From a checkpoint of a small transformer trained on Wikipedia: untied embeddings, a variant of Muon for these matrices.
Each number is 128 + 32 x the weight over its row's rms, rounded and kept within 0 to 255. Layers, rows and columns count from 0. Numbers have three digits each. The size before them is the row's rms in percent of the matrix's.

# up: layer 15 MLP up, 512x128, rms 0.325, rows 370-469, columns 0-63
# down: layer 15 MLP down (transposed), 512x128, rms 0.26, rows 370-469, columns 0-63
up370 097:166187156173110155149170181093200103137119118165107158131150158111164097168111163107130088114139127054111151206117102153112146092094126102147068131093101127216108122110115155075149125104137095
down370 102:085158119122095193132124128138184181104092100181123220113121164163143127158142123141102162104092157151141118056173149125105167179118130164200103110076057114076178135110143167152127114105102133
up371 106:089130091110076187107146141135122083106142127103196179105098101140106154120180119147125139129094140139124122169145084106139116129129112107115134113141074157109072102183142126108114106132104137
down371 113:117128144164151119182115124127186182116064136141153128157145124126120085086147127130114066115164166062124135136107129097137122174137120166116090183137124064107203073120077166136141099164149110
up372 102:139141103159136109115126172067134076088183162163120099098086083131140128129132120097118114133123140139115130075201121121112160072151132117083157137054083095145117132139133156164109136169187155
down372 097:195082173127127164098143145123091100068130125118122148068086114094180153101158129133199102102135147154150139113138158196103116174051099155157122134121095123114118111039193106132179108090109102
up373 100:160148151121136046111111093101100123193141092123129132154112116116105143174115110079154072135080214148152167204138143152180115109073145141128157107090136154127186104109127120083129146177068167
down373 103:123105167172129105093147177128098158128156193145082077142147161164108114179089136160109160143152078110136116168136098114113077161127124173093033153135096099149128131087063091148190112132110138
up374 101:169146114119152142079138102083119153108119110168104127159146099158129094102191135099141148103070143107153086108088055157180129117133079116136077158118163093125063157149144141109124186192085191
down374 109:142105104123103141115095097100133145142132107064109139164143172139127088075112117162203153169223094127083115130130089135097096144190146113114095155108122115156105153161154083179127156147105149
up375 104:129131121098119149151140138154123102116121073091188136103088121100091085163181165082150098120119178105099204141145122081178173129130123140118064125094121111059172190124132107140126085101154163
down375 110:141137150186127102122104139159116181140152114093148160106095127155156088185163101029121106166084092127074102090094135131169170086125069153130130133131143167152121122158131076155120123059053138
up376 103:151071111140124168081125173099136096117096122113139110113132175080092093135083175126094101207156185157041124204167126188148122140152122103146081148131136152139091127116108147138124111119138084
down376 092:092169111123183124026156135141143192160174113086128073129089141165101102093140084128101134089163128144125159126182134107158092146115110130128203141138105169141109105150053109114106074214130124
up377 097:205198134127145114101153102111118105149098151129126072105154105142190048180112116121148118135122147188132114092137147126146149145155133113118082095183105102158090132118141138073147122094180167
down377 104:179132114134127169102103128102126165105128091174098116133086161119103181080108111155122141078156088150178135092140060128127097090147172104132167124125203105140183152192044175134073098174096101
up378 111:098101152119126135152149084091120141106125125189093121124084152083125072155144176142122120124170056169138133121095167134208170131089141141145075153070105096107173169109102163099145096106085102
down378 109:099100141162144137129106069187141120116114134182080131138114125160116149105193080171139118125157178198103141131136101094137160105124163175144143126151139109136130160146181038131140106156000136
up379 099:123129137140145103131142119144168217112102157094103130077123090141093143117089138095175134123155134095135201090146088139165144138163122179108174124165168086070148142089120121157105162183096159
down379 094:124094158154149134127142099099125111082148107135168184056135164159144191107176101175080129118112143113121165111146159136142105116095199152088091171132169130139086144143000133131082127160125124
up380 096:137114155196143131110120186080093131139099139106084105189142120149162142180098213139106138130156117143126121201121214161075097120077090157125137125117146153129125143153125148105199165096054108
down380 093:148170119127135118156158129164107115175120123185168101134130108158083127113120106101093084122154114137117158114158112087167124147163073159159152053129151106111140103106005113160160116130187180
up381 094:117086157103151159193159136134126122129108128135121109112075152147074097101107095105141142118142080067202169131110179118179123097099110110091146088131097180166140160197118098111137138142100171
down381 093:091114160169134148123105103117144112133047068149115148144131103146137160097211100109130060180120158132167107171141098143125090147150086117083126124098061180099094107138109108129132134174189138
up382 096:110132149149109140128161147189052192132144107123165119159135134112124087158106184147155051092176128143111109147129087148115103144129186113118150085136096159113102204117157115196122073196107126
down382 093:142087109100129121088159141094199149160179136185078176089127130158087146172162109088127127081129138175111066137109136145115112120115192154094156120107099150146102122148122180087116140095099149
up383 095:153157086205132139094129062121135153131180193191092114108066134116124175089103160125149120132106110158148099073117102094135096139127091176134117189132119164065129097122164147086114125180151123
down383 081:124145100119136131106113167089162127123122137120156177131120099057115126129120117119174131110161160161072110129125127117126111152128080071150126091163121130125091132078255073089159074063129176
up384 107:153162141146114108113135155070093110160113046079166123216130093144187110141089147074128114104080096090125147131151053175101161140141091093129143096128108086149147133164115165115063128082168116
down384 106:119168115131132125081084120174105161064130099168110139083127137078095161146155174107107122134144174159166032112192123136064127131132125201152130103125155153117182157063117166143113102105179094
up385 110:099150139145161113100135117088038142060102147136085092121125178180132112148107167122185133145163088134152101157122156131155069141128116099111157118213074135128148157140148255159091136112136113
down385 114:178156197038173082085114157165133116091118120206175109056164131116119130116121160130089184131090112156160145153151098098157099098118098079120094159115129131084145110011103152146105074145123157
up386 112:138125090160139092105108155097052126086125126104120177106131046147117110151089151097116104129120128090115172136148132119190116137097082094167072109122135117118186111128148131135096121073086061
down386 108:144119153110179119129139111147093102109152139141076153140119135133214119189122074155063174109133235161108112142068142115137140144080111112178118089120140116173124136140193127103115144089174084
up387 110:085115167125145106155092176165144089141148138131168112113067110113092122158092163082155112083094159114126132112159124163172107072169099097110117177169158155133097144131114183141079128134124052
down387 094:139121120084174083153143142165138161193113138163163143103182120150127125100162184198097075104136109099126161176120177153098131157132118128148081136127160165120109093116075105148102150098150153
up388 098:111137100118142130073151112141115166064157133123136169103137097114123127136130092178148111142083108151131129110093191122121160111154078186129094157104144159133144120103157181141153120128133168
down388 097:121138187109187171120163119142114112101151110114201079125114123149159134138119118174255107130106105185140139102108191048145146069176120136181122151119127133091153074117124142108132155134165181
up389 106:102125150145098138174150146140160125169120138105129087108084181065160079154102110091128091121113139130103110147083119113142107116081082121176109124135177176142102135109165102103124084191147142
down389 102:156057102152113114127122135111216102144116121102141109136106193114071183138117115143137106124111123161108131136080184079144124150124138154146156105138096159111035057128196108152153132126144148
up390 090:205185121148151151075155121164094119134141095178064105104174181102123087141165083114155116195129109097151132179144120158112115151142119120128127158132058175097095089208095099162129120137121125
down390 084:107123077174152096135161088133127070128051134183161140179101109126098134133103141097123162171093118137180139162126135102140169119122121117123092157158048111101152100165166121177148099149129116
up391 094:096072105102105067131138122108092154107127133078117152075157116142141091139095138184159123138096154112126156187139115141111110117153141149126195150123160117080072108097112173071135161160147019
down391 074:115144106117119150118142124152154184114111123110139134150143188118084159123113093118117117144118084149159120149142104097075143131113223151153125107143156146120166145133000105119174083099145128
up392 110:118086115132102127133151071135118173111116157120123178137125090126130095083111130148067148131086179111141119131145090162186089144085081155125138184180137085139112120129160136156135203086167112
down392 107:119108124189098195158094153073123094154126126156167133121139133075154122135101175126086165074164080104159121133072131126129134139126095207139100129111120110196068046075133131237169132143105081
up393 093:149159162136120121141169132107161164136133084110116164131088104144097126166102087131140163142117124099133162126184104150137170157120145080100115176127114138139141048095110112077047161135104179
down393 074:124080114123121124111167135120115136162119093099131132163155161124111116137132077150114148125114191115179105081151154108143202137140091125123154124141131150134139140161000128138141160041119117
up394 095:175219112102100156129176128086110104166150152154093106090149133087088125100138094111096133152139154141147102112170092083093138125090140062112155131163130157136087125125088131137116038098093102
down394 092:137085137126102085064128101137115177113107119168167068122072119099126157099170089115100155198087145105128148092126125157142124169130166167123165176123099101149123168094095090124148157093142131
up395 104:117177070159152095145170130104106116139093123150095138154129095133168129136167127117092153088132119103101101199128151099116142098145143177156110133153163144119115158129153119166134103179171130
down395 111:114166081084109134102172060112122109113115076149120110188145155114081113144110158119168149095156160194122150065083123150115114122178171160091132121126111149104093136138136162202157146125126126
up396 089:149155168071139130089186113044124114087076106143173104114138085101092133109093143120185118180122145101090167132102120102083101135086131187087139137119073133149167135152139155115064196159165032
down396 096:129133127113104142170108200126106128116167105098146137138164106111095148128172177118136125096179153102119106099113087115161099083099099127151109105169117128190136110139106095128153132131113154
up397 100:153077130116102164093096159170119144121103130097143187111099143146111173085201083147176116116169118161107136131142107039165089122112135123066178140150084069116207122131160130103113117081106169
down397 100:147116184123161092093119121146105112113135118105159161081105138162119194111113104132120066121111117067143077147070098156108119090111151099066145147124026182107117159123134131076128134096113144
up398 107:158113120143086149182090110166101140090128078137124135133103157106064175093147059128145169105108187138097188132078113132161129182105101102094185146162104087151151166111133147127119118136123146
down398 114:175136124138143106131125103168147214150138123166194124178166177130153172063156142069113152166119104225095143169151093111185108150107101092098133154148131148130145163131131131070108134086172125
up399 102:147086147092174080144107165123106152117170138188159065136095148069109120071117066065091142134137135145115106139171095082108130125122137101112149163145182149133143180102104123091106158093090121
down399 096:099143111108140096155158106090161144151080098165134122133120144169117119114134161143144223151123097184055118129158100089147170068180142131092208135130184153135137134119159117141061126102101157
up400 106:114142143159131080085105102118098167101150105134107111119080136149136107118116093145152125122144111108146089192124108138137129150130116136127114075111141060144138103194211137134104148122045166
down400 114:150093067143115144120095156102193100107187143127096092111099158146075117176149141153136058137130133149130134185080149137123132179108120107122139103119163126111092154140146117166105077160099069
up401 107:134146141169150108114143124149098083099129076159148089147111109120095150126106162139152106113119138149100149191168090123161092168142065115112140163172140134138111190098148179108182052094185148
down401 127:083126139111124109142107071182141157184060170160119160097135116136071129120134139126161169133131139126086212119114152091118149156178110116126149187097128133132113103153082122117116133095163176
up402 098:100160109097108105137118171147158173098167106157159196121086175124090087133101084129147097047131132123154122101144174167171163122134177133106216189087067146166164146101128156082111125156092073
down402 090:155070153155141148123174126082147112111085157105172091171199154128131121107120148108116156143149110140074148176118077102095147123210133138138127104079125109166158146146000155112162146106146151
up403 100:192165067126125173139099147161129145191120110088174148168117130121125121078056078089090157094116121148127172140124190109124128172122152124119124153114092170055139085121134125156111139091117108
down403 108:092123100149114098122119134143158095156085157177175169177100118120127186148143152136163154151106091157116086205098153125112111162136167176108065153149150100180143163150008116116173105152096098
up404 106:175182107133140113142077161102122123098112183147121145177093091105128080119166113114129113150089114141060103129127098129163120086071083103154124083106127144147120084155115078119167092209118147
down404 103:130193160096151181066133147100141154164151153145117107159052123152117129186176116212094107093104098143157159119103127137107138133146140143075100202101136079131089153126094127138074156124115129
up405 102:182120127124117088142102125119180150082126126163132146104112128077131143143158099176156172104123158125140146144149170102201101113117146115169132090092146137110184155123096154165144125132113087
down405 099:110076179103065133123117068067146134111130143137131114114112157086131144166158143174104139169168106151167131133126107086119028170149160099134133092145118141164163122105102147098089122105138107
up406 101:106130136107136052120145077054139121111151126097098081125111126116109077065120137143097102165084121136131126116146089116131132145084130092136134112116120079131194112094141038116138157205080183
down406 101:140105132094123137117144052068097144147098113116114155113176155161144136145142175166111111115116089077133155142133101131166054096160127133098127159103095205110190170128147166038119130131133156
up407 094:102086095142165147143177117123072213126124159133111133189176115171129064090108123134111122116163097125125174172107138138111124159103163158125134093099099114176137107157096163110164135116072185
down407 095:145145100145096161105125098133153109053140149118192124157135025138111061128177149191117094149088168116157194114128167125121117145094105093120082100128121093137118115116069137100177167193154034
up408 091:144112114216147119097132120099167123158113127106096126110175144159103132086101140135108143080076104112134154071092117158201139166108129098097146111118063171089166159114141127164142000155162109
down408 090:139123140096123129134095109091091181101137129163156134173088150068146125117141115137076122128160142120169123136137109112107117135064133127159099170131093117163081115179016165118134180123133109
up409 096:144171149107134112156125080142130145206159153090117098131190134126123158130170123141106103169141095090094184101126130128132141126120106139117116103181125093156079101103139119143073139079136109
down409 099:141102128162127122095163159087136153159141136140165091220158095119143157139099157124119133124036140130104162125079147086152145115132167090135169118189120086177129116108117140090118055146074075
up410 099:144213176141162137133069099133102104085131109170182112124115079092082138152145158126112106121144213126136139183137157156123141119109144110134125174098153152116186130114118088127119124113131111
down410 097:099108064137095114080114118127147129148132157064116147172120142172071140158126071115160140112118058132141147115115166140157081135115117133093181154119154080123095146158096174147117141075127109
up411 109:151090127118116096105150161088124102158184116162133129092126099111054065139119104091142094122152149137064122168187103114130097111170171085113096088104154128155174152116178121147121165084133137
down411 111:108145187122105137106170120109128114111165148157118116071117195116094054114112116143166132088131132109144129195105159077113084142158134109112123109164146163137167135123062121174079102119115090
up412 103:138111182099123082135142113153143105133166095117163162117166046117098116132122132109099178173153065162117115158116069120099120133143177197173138103117110145119116117150105104137155089146143180
down412 105:174166132119201146089172116128121159160112132151121156163179114192147121121083174161086070180085104144111125129094115145129136153099121188144103114126172160112130064126115131143178105088073126
up413 099:135114129142106121149093110193104117128119125158090139149123134074067123113085168148142096136125165132143162147089177170181100085124139163155131108175134166139192124065118127149115183109150090
down413 100:141082085092126112105115159136123193111087120094148153194107140100162117066139125093144183149045147107184073132110160150066071137125079092122173186151144084089104085155120113159149115197113148
up414 105:145107121163186113155041127015148170100120122130093160177143084165146069154134187130139157116112118108164125073153112111127085096119140142100117122101120107142084113110118155153150112184118127
down414 105:154066124117132143095139068105120182129142166130132116187107125128143125115215102148177152181156113130066109129159138101137168083152189109142122162155140159096121111150091098117137216131135115
up415 100:183138125082078126113075117142130123105114160137134181189146109082120079102152112091116174166143081062107081118122114113088087092160084171126137105191107149132112087114167137155126168057076150
down415 098:140185062100120168106149134052147153103102117138119103145120091137143127099072147083097174108191157186155185109069093060166199103080166138171120154113114165129129156127117138155085110038118129
up416 102:152178183089139156138110086098169159105149181163162174125103145141110141179139128164173144096116128112136145091164135124183119134165137084107179121159154091095138135110116105120139104160118154
down416 085:090110140120083134127100126190147159112163106156108177116140093155126187173164127130118130108166138138201089112131126080090194140208169128128177116170072118116127129127021078105124128130150184
up417 091:192153195092086160133122156143111124126166088117094177108113131097124162141102145141158149106120149102053154126097128125135140139159073140114200160147115071136138074185087091104109101147169173
down417 089:111104125121169069107130131133091096145079165110134067162133137178144074136086122080180132159166097133162156152136151166137146140167145108120109145128119165064125130123210149130097129147067124
up418 093:206174176121085133077112082089115145108166149144145136086120135118068123140113144066102110149140171060144123145074138147117127160100222108120092076125112185121104123130149131152140168121148148
down418 094:158133103159107195099091203158143141093157200080125145113173153152102107143160143176126194175120123151124133114147101175139087089139156170158086180137039065147149169144128062146113087114101124
up419 100:092144138079124171139048172069152144123129170124146142117175099227128184155101145064116111086118116070088144083115121121099138194155105139141103182191154123097094105150174130121092144151159118
down419 106:104077143165116119067118149178075195069124102142170107091065147014112063088098138123063150130130109161128172139124140139119117186099112122181117180122155117139156115111159137083099127155096138
up420 097:142170103090157117148125083072138126107182154112094106186131144073121151123116175169091127110130103091054142153079144102174139177136160132103089139156100149125184103182128130140176117121177137
down420 103:130112117176114078111135099141119106121108081072144104138112147164179072120131100109166133119178140068119055132099181196170191140140104092101182084139146144131097115109146115141119142149113101
up421 108:130125135139130153142179210125130151127204092042059165147090075154144147129176130038137172142085132089101111153166129092147102137122088149113117122133108098050115161161129127129157108137176159
down421 106:170169115150152123146093138175189124088178162141064123120100111123152103173086096079179098071136066137120149163122158128090133122134143073150080122143110147041134166110171117143189159136074124
up422 101:193144139111167150150077158145133154077131116103204171154139170090148127114150093146131164129156132117104105161164112131131164105116122100115112101152127111189115079118109140111096124099191061
down422 097:117110086134088153122137126098147157135093137164137079106144122152155099071117089147099133102083107109068181089088162108108132201164114079102088125182150125116144127102113097159149152121087188
up423 106:120165156113123134109166141181131166201128091163162124130101117115086124085167076101129128197124171117157104127109164115139116139022148134156074107135142091139149148104130095080148142145153156
down423 096:113084123105160119132111085142114145175143130107091109165112232134139106085154154142119134039141143128110122087117166118124145095111153132169112147148149167080167142135145137164034120090144141
up424 102:142118131107137126138146126101134118078124187152116134115095136141108144160192095091146134134130121079080111143110070138242050141089099148120158113159152125138117138182093164203188115124155144
down424 102:125155153101161139081114111137148158091114128159090138125149174107104114115062126169127121086095155106116114195143073139147126178078108131171138078151080147126097152136210190149118144086115161
up425 099:106139112172095153125130154123110112164116139170122120136094116121129126149090113111144144133160149119091101215155117140105158094073112101173162135139119093080211141126094029129138126127144085
down425 110:058101103137229164168105151102134104132168089121156117123108134143164152127163046100149129116070132120048130124204122096123163080144104171109108132163136151125130156115127129156123137155142122
up426 099:151143111111144113042184135187046074069103168163158105150176170117118088151069129123151103121119100072098100131125161096181119108100071112154130142114085116150080170142132162145091053146087122
down426 103:172178129204099116065136120113130069114148133155164103058107120127176165092080155129114099145118122140157110192144175141070152127118197085117168074085086097184098146096145130103093123104156093
up427 099:106120184159136133113198153110147211176094107151161165144156117147111197139119174096107122112156195120090137171099129135245106118102132166152109106127117134111163146131098152132137107103119106
down427 099:122203104113205159140138142200103130152138100114126109118184102110153035152089114125087136095122078113120144123092102108104155128156108089123128125175102171144116114123213168131117129140120162
up428 103:177104156097124139111100116118113101171104184104101134160117115162134139114124199095156112128156141096155168181180108149118096140110156163117155155091117148027076129129150146134112108068083151
down428 101:184148125129127155174103128087141122138152113169154146109138142124167107143122155106125137170113211152196094149139189135137083130133125129136200069139104119196118147136153153145128130087146173
up429 101:161086190170135081075103110146164182169124118088140089107103148101175143084162163103112103102135086156145144174116082176144196137156097093098153142186137080128083103116159113099125138133158119
down429 110:160113151088111109109131083158177095135136118110216149133173097091162214136141154094130119087118163145157121104164113122149194084090118109060142115115121117081090186144121129144130097113140153
up430 102:142141139109114091099109148118132115139086157171124117146097203081173128107149146151153131161147180106131098169129101116121111177112109131148094133136101097144141063124206086171196142103109143
down430 095:133131094146168093157067133178088170108117139075094176143134090183166097107122116095162102094146145118162124111104110108086120127151117132111161105114075177115132095149055125135063082156145124
up431 107:153226155156094116153113119116140148100134128133113141126162160115126096156157155072090111061153125153117097142104138117143146174134119201125173161101099084149162133175134128119162063171132112
down431 106:117097118086148106118101113055151127097150148145222133102142119088114128153139139160162141154104074117141168121142130108091115167110069065135151182114125121129092161150136152113186146108126154
up432 099:146147115098126138091121129150116138132122158095103080124071093052158154024113178162106158081101134080104151156066099197107130138121100124115139143107104159102195182105085059091088112126059104
down432 101:172179123099132130130114044080115178057186141098148126162132075099123142146159120109146090157101106111173083159156156147119105181154124200173075139096113140117114087097148085132123138145161126
up433 097:150146132152159141167114116173141158089194157139181135121114156057132154148121122127128056129095141128088091077184122107143075157137136137095158140079169120173088118183113137100105156120077113
down433 090:135117211137120110125104116184133151152175106137167128134203098077174150155137137159129128072154085073139123115136114156136062123176115159152141145093132127213089109127032136078089146096161183
up434 109:153119143112169101094170133142140103122103156121103143183158122154160098112150167173132108118152137090117088168143145125141159101164140103122143104099147158068233157179076166144138083110122135
down434 114:145113098088147143099143125165146077166145148090130147174105111093131113150108113076095105096109149152158136139123125214107100097155121062116152152077180143156073057186135102111157128121066129
up435 101:157146117131163132085140139173080159117129111132197185077133176115109195090136203168142160115125108104044120133104107136121175084169133138100118081115120136076149157101145148118106193103157184
down435 093:152129111134125118154140184072100144134122110084109074136147104172170095178106117159084117079092117147114089113126162118103083113142153117133138046153100095121132201130195113092079146147130084
up436 098:163118059119119096154076094033101127062125098119128104120106084184164107168160120117161098129121134115078082147114141151155195146116032118153111088125081156123157139104175168098126098134093167
down436 099:102077147153169104222100110140128092132091116161125111157126143097120129110111117095147141089117156114135185147139177128110127112118125108107122198111058108208114159096175119061161177096074153
up437 098:121123134132102137090032172093131134111099114058119154117156123136131134149118089141122181118071079132132156098095162154104167094129130124144207159186144132194166107120106135111147078118068115
down437 095:070120127158147158106121056104147134165100131140180149141103153071113141159120132117151131150147144078065123124126161182153151149080151090137152154137119024145143116144075118122154151134153103
up438 110:159110134081143134025162166122086163102205123140129122136114165166167102134173230107131187145118094148135084107136139138142078121139106075146161149155119086102093133110150129097111166092091148
down438 108:077168152090148191148118155130043101108109170137113127117135156179127082106170105118147105153085079130136126149148121180104135140131114094113099149090128155111150178119135134158110100160077135
up439 100:118053159166113077123113143182124132155135114090136119148110161052137165123163088096080096141133130079104177087109084077173097142184048156077103148101134081124106140115109095168119153112118174
down439 105:156112128066068120157135183101127123143122135113162093149073098134117175089114155139182176085099157175138093147094103092112130095145075099113125176086134123140118072078089085157116095077121106
up440 104:167144149141160100037127113142140102119107142134083171141159174051139117103207162151140089147113106095150169113156171137156106098110090167152114133189179053088087188136103116181145135088153097
down440 112:127124138113145127078171108125152108154086109202159097129138155115193095156103104076160123073121108130158165133112159088154090118134176096131118191093178145136131108118119097144157154125124074
up441 100:105138176074109162130178072091107116120140112158145177160123129151121119091104189111129183144124159129123118119129099106067187156104126160125136156137114051147176133148076132083185174093089107
down441 105:170122077115168143105106164098138138156176149147029097124145056144157115115134057154155162125087112171159172174075151164212171134126105085141140104159110186144145108161072103159138148100061123
up442 096:056174153131154110192080104147139131143077111152135103121099121117168112152112165095217096112149073117064145167161136117150100140128137180063127129133077097108156127107113146164123138092112130
down442 094:162123112129143107096071116180096097125117128172134126155122128143207151160122134142130112139152117208141141137129054060121146133112097057133073129129175121106146084150176125145128147100171110
up443 103:137093186114100177080162108173129154079166129155177154111076108163177123133121117119118170134124127121117081152076100132134146077126117117114136102135152111154122163142209159126127084107101102
down443 101:186117159091074166063161116105140147139088106085153126079162140147109120092118115178142130150130120153142082111179114160116116136116157127137084124156149122129144219188119081128217167101114125
up444 112:132121104070084146121127081112119115200082130119146150161122100083190093153107096125138180066157131123094142165171109138134082141138175112180200184105160116150142158116174131149168135080135123
down444 110:155144146129169124151112166136133090125063134127089165132133124063193148070132173177129141149115124116091070180132078128128119175163069129087084092159190147133146094153107113154132126082138119
up445 099:128145138114086129123148056153155145126127123097140125106064092203160160119193137165073130098146114130125115079108105153182148083144126087086141132153088123122138176121162129078123123205093115
down445 102:124097207060140135146090106135128117123156141091152132109155111142136138096107159213134111066118166113141150139077150129131185167100102104116152149202107133105122138126162139135149132090125135
up446 106:107124148085113149122078139175062128123207161153135102161095057097190100129108146096166116111102081144150094110128099097180178127086062152189169152122097189124149145113151159143085102121122106
down446 109:120166193143096144100144138112125134121166140079172136148131225146056151146158118126138193128205116123141090110138144111176102142065116094091086094113138111137113117162172088195183117134055114
up447 099:118181150084158097135177161148097139143135077155148145216143131143125084182131127133112048141146161113160091071109171126145117137125054161130103168126155131085077150100180124108145132175115136
down447 104:093109122175110104146197088142149122089117088161134149110150170091103139112108125161144089145108123116132099076098130095079088129093153073107154061152134168118132108114162106150094147151146164
up448 109:153096117103136169123164166163105124133137071168136143181148161101170110100065141140139142152125070123116114081140135106197215095135088148142098141175137110103150056131188126170102129107133107
down448 117:145137136177094123144158136210112159130126100127172056111172124101097158113152181105142087139181126070170159183172108125154136036101132135143073079136137092086089127147153105113113161123061158
up449 095:144136132086118115090110134088119068087089134166129123145109085108068091097142182117131053085103134118153090143150106079121108142146126136107114097213207179102153160086142115104139155173084135
down449 101:126145126102148076131155104080171191163080122143114104119135143186089120110147163146170135157121140118128160106154053118156124074119123057202089159049098073146112088169194110107150116140175102
up450 097:203096134111143134076092147160096149075139194133102182152101143124121143109114106149116146110096145159161106083074105084145177109158088078117154111156117121115156038117142107105097139119166113
down450 097:102171071135131120141115202111092110120138094104169125137010110153088089116203195123107113163140161113106119124165107148148193110137178125129102170076109088127157139129108167144142141121133140
up451 098:096123149123077120084125129086121161090100068156120185154113106154157146151103124159108141118125143113170142118176119094129030115121121174133137115102093168130122186092100155179102080168110141
down451 102:157101135112115169140072147076116108156141108124137130139114148069139101202155132151165117085133135114125134152115095132170131093127118166105178128148104173104123127086230146115059097159179108
up452 103:160156184212155049085125165146122130180107138103114160116125124136105116084150119135114136155096066111117194102097187117100149094105143143139150135194121136082090156113141174071140131095184147
down452 106:113093144168164114112109151075131165141076148113098162162112182160142144171120088131089150095108158134122050162166124156126095190083159159177205162125158100186184175180187123138141138112116169
up453 100:138104114158133088122109094129133097152064121153162134193056120107104166140109099099185075179115170130122107160115158055148135120117158137139136145132118137176183173100153132120079099111184122
down453 097:067172096176105226144110145134151143104163148166084119196102132114135116143095079131095094106115124171175094107197163079088144189120083113099112093103158147104142066086159137146147113062093143
up454 108:088138124149129128123149118117112097190084094146170116150126108129115077066145118119150105120125103077101187140136093114100098102183104157033101158134148155150133110113166095126204134144148149
down454 121:176129124141123120130135095097132089070158160157191109132134146109106088178071134125117057142083122133109159134206088105116172176143128106107169149127145107193165118110129153115139106054103084
up455 101:128138113102154173096184156154098129139168211171150183102121122110140093129090082158132150169156122138065090133066077076155117119114090165157132140112150068100120102147146087162174099109140113
down455 109:142110133105131123096102157135134107186116141105168205079098108142170089023149141141153098179104125124146143088152108156176107125127148150132111099135143136034124187155147099161129138136146152
up456 095:188061071147106113131118179160148129097101136155131126147167147111138129147106123133141136180083120152112118156101127154173120142132169135156169126120135097082176101141128107075166159216109104
down456 096:071145087110174137118145092132148074132164152111153163107145107139173101122114111144110127109131146208134138122120136121118165129131111176124167140152093073089145110140154069130093119075208203
up457 102:155120152100176115188099162141163150184128124134102147102156137131107106156146132132173109138114121153188097130179126082116124098116122149128142126154191052156111145170224116061166140156103162
down457 101:109148077146184113161081106169136129135143097143128168138173147134167112126120093110119152108118129147100105180112153104167142145120142234161198126177129121135118117109112102096079126142140132
up458 104:094173149176154058140109114120075136130168106165123155126076097109111120096146144081134158200120181127087092194131146167124143131183084162159134089106149185118142102133166148086101109089182139
down458 100:098163160115134134123134110125103090163178150143095153114157117122093134060140115134152145148138142175141088074054123196120149116163086155181135115124158107117081185122155079126141151034148125
up459 097:126156126140105155115182126171112099134114097066223118153149109110172105178141097145118086151063111086111141113155127089124149091130158151166133109101151164118134100168101079115086182110106150
down459 086:117107184100063135090144181128133107089144114136090125141199176152119152147103155139163193180129206147129078131126139106125089121115134171082200140140082167087166133159073156124087107070148143
up460 096:079115118176143164068138137145127151141075104171117090131053179075144111084127172147079106145109088125097079142133135064112116139145116108124152131084121123157118113124089145148116169160115149
down460 084:117091093156156165152103132123131078123157151124144129107100106134104096133104084116110142150169102101101159117145113108170120164139074165139155184131133133200090060144015115149073169113159129
up461 105:156143179119151115134162204060079143163132118120145166180111183125128120052104177099114117110097081116054073122062157098124152178127091159151139133105160076141165153132118122117094139128144110
down461 102:119150099194205157151130174099091110145142189121106095094124100179142144124075110152126125140116218197090143116115107122099140113134172173113093106154086146176100150174153129152109151187118114
up462 103:228083126154135113126093159137132141150139165095164073174091124120167149114217145070177127163116112097119126073121188142079105127159150103138135122138164075086109118121098181201169091100167146
down462 106:058156149107158146143139092156135093122135074166135142125147092097101091112142084129158123133094109151141162116065155126114083168108128136146095120123134123122100075124169163141224156113156131
up463 097:095143083098114106137096109114073133097089115101081131137138157138159145158177159083179114145112123130104075128161118117134092149129077115130158144154141101123114145188124125119061124097154138
down463 099:123052138117080148120192143067127145109123061161125137118069149104135135161112155161095139059086125126137159127104159109163150146091185146125114086129089131187179145112196087094148187107157046
up464 101:153172148217138125112146186146078122153134116129169117197098161140097141117107121145096087144055107095129158149136193164131173093073109146090119142112238164094129141119124142150099099033129106
down464 101:160100146154124102151108151133088142138126086081193116164084076153173117115119153115158150141105152179194132129057075141078119136154141094103094113141228189156124141163101097113096127122132145
up465 098:163122180116137172171110107136110212166096046060122164139146104168165180038146148090153108110144130110174147081114138178135128127130134095155131092089178136093119132165119180131088133106097102
down465 101:119131049092082183145164196120137108180155176127112167158167065165077106105105083098099127150137135110152167103170077175116100161126138148123108084128133086135083154163184106124114152071111126
up466 104:132147110092029095125106155135118113129116096109117120104126180165117101135111099127093149085095145152139190126117096068155119155139167123169155134125109071158163156110197142092151105133066182
down466 099:141128153130157121080076195148108122085200162131085139162133122124135103141112109148144127062132102111103076178149105095122113157204135149092122112131098162180089092102111102126150161107080119
up467 105:149143104197153160144179134139181130121199181144165124174155126132095155149158172129107154110171168132133135108155149111162124156083126127155132083136131083151106109135142156148140147116120105
down467 105:144168131132140109143140172112182120135130127168131116181114102124102157122162136126118099125166154080123125086181112102149136164122089133112133118138171097130121079107251152135129122107161083
up468 101:076128198128113078067123115131125125145075081144086137128088121163174113135156158140128106168113114123158162095161136137139160131135134140115134129069135112068119095103146095046123150161127120
down468 103:180188123156158134114142193168140074072113118142119106084099127159154203117176087109112051116078158120128155136156145155137126129112086167167095111151149106110147175145135139098121127087165087
up469 101:096122139079097093106145111107127112101140141139159096101201154046169167179106137068144164131097138111078155149110177073149107113094088184182104108166132070157145145186180123121151133105122094
down469 096:153143117093118140112153097102144133140161129079148136140171162156061060161114104141144086158135143142113115114125087114099120063157144107162112136073123166145143088152150174124121182130133159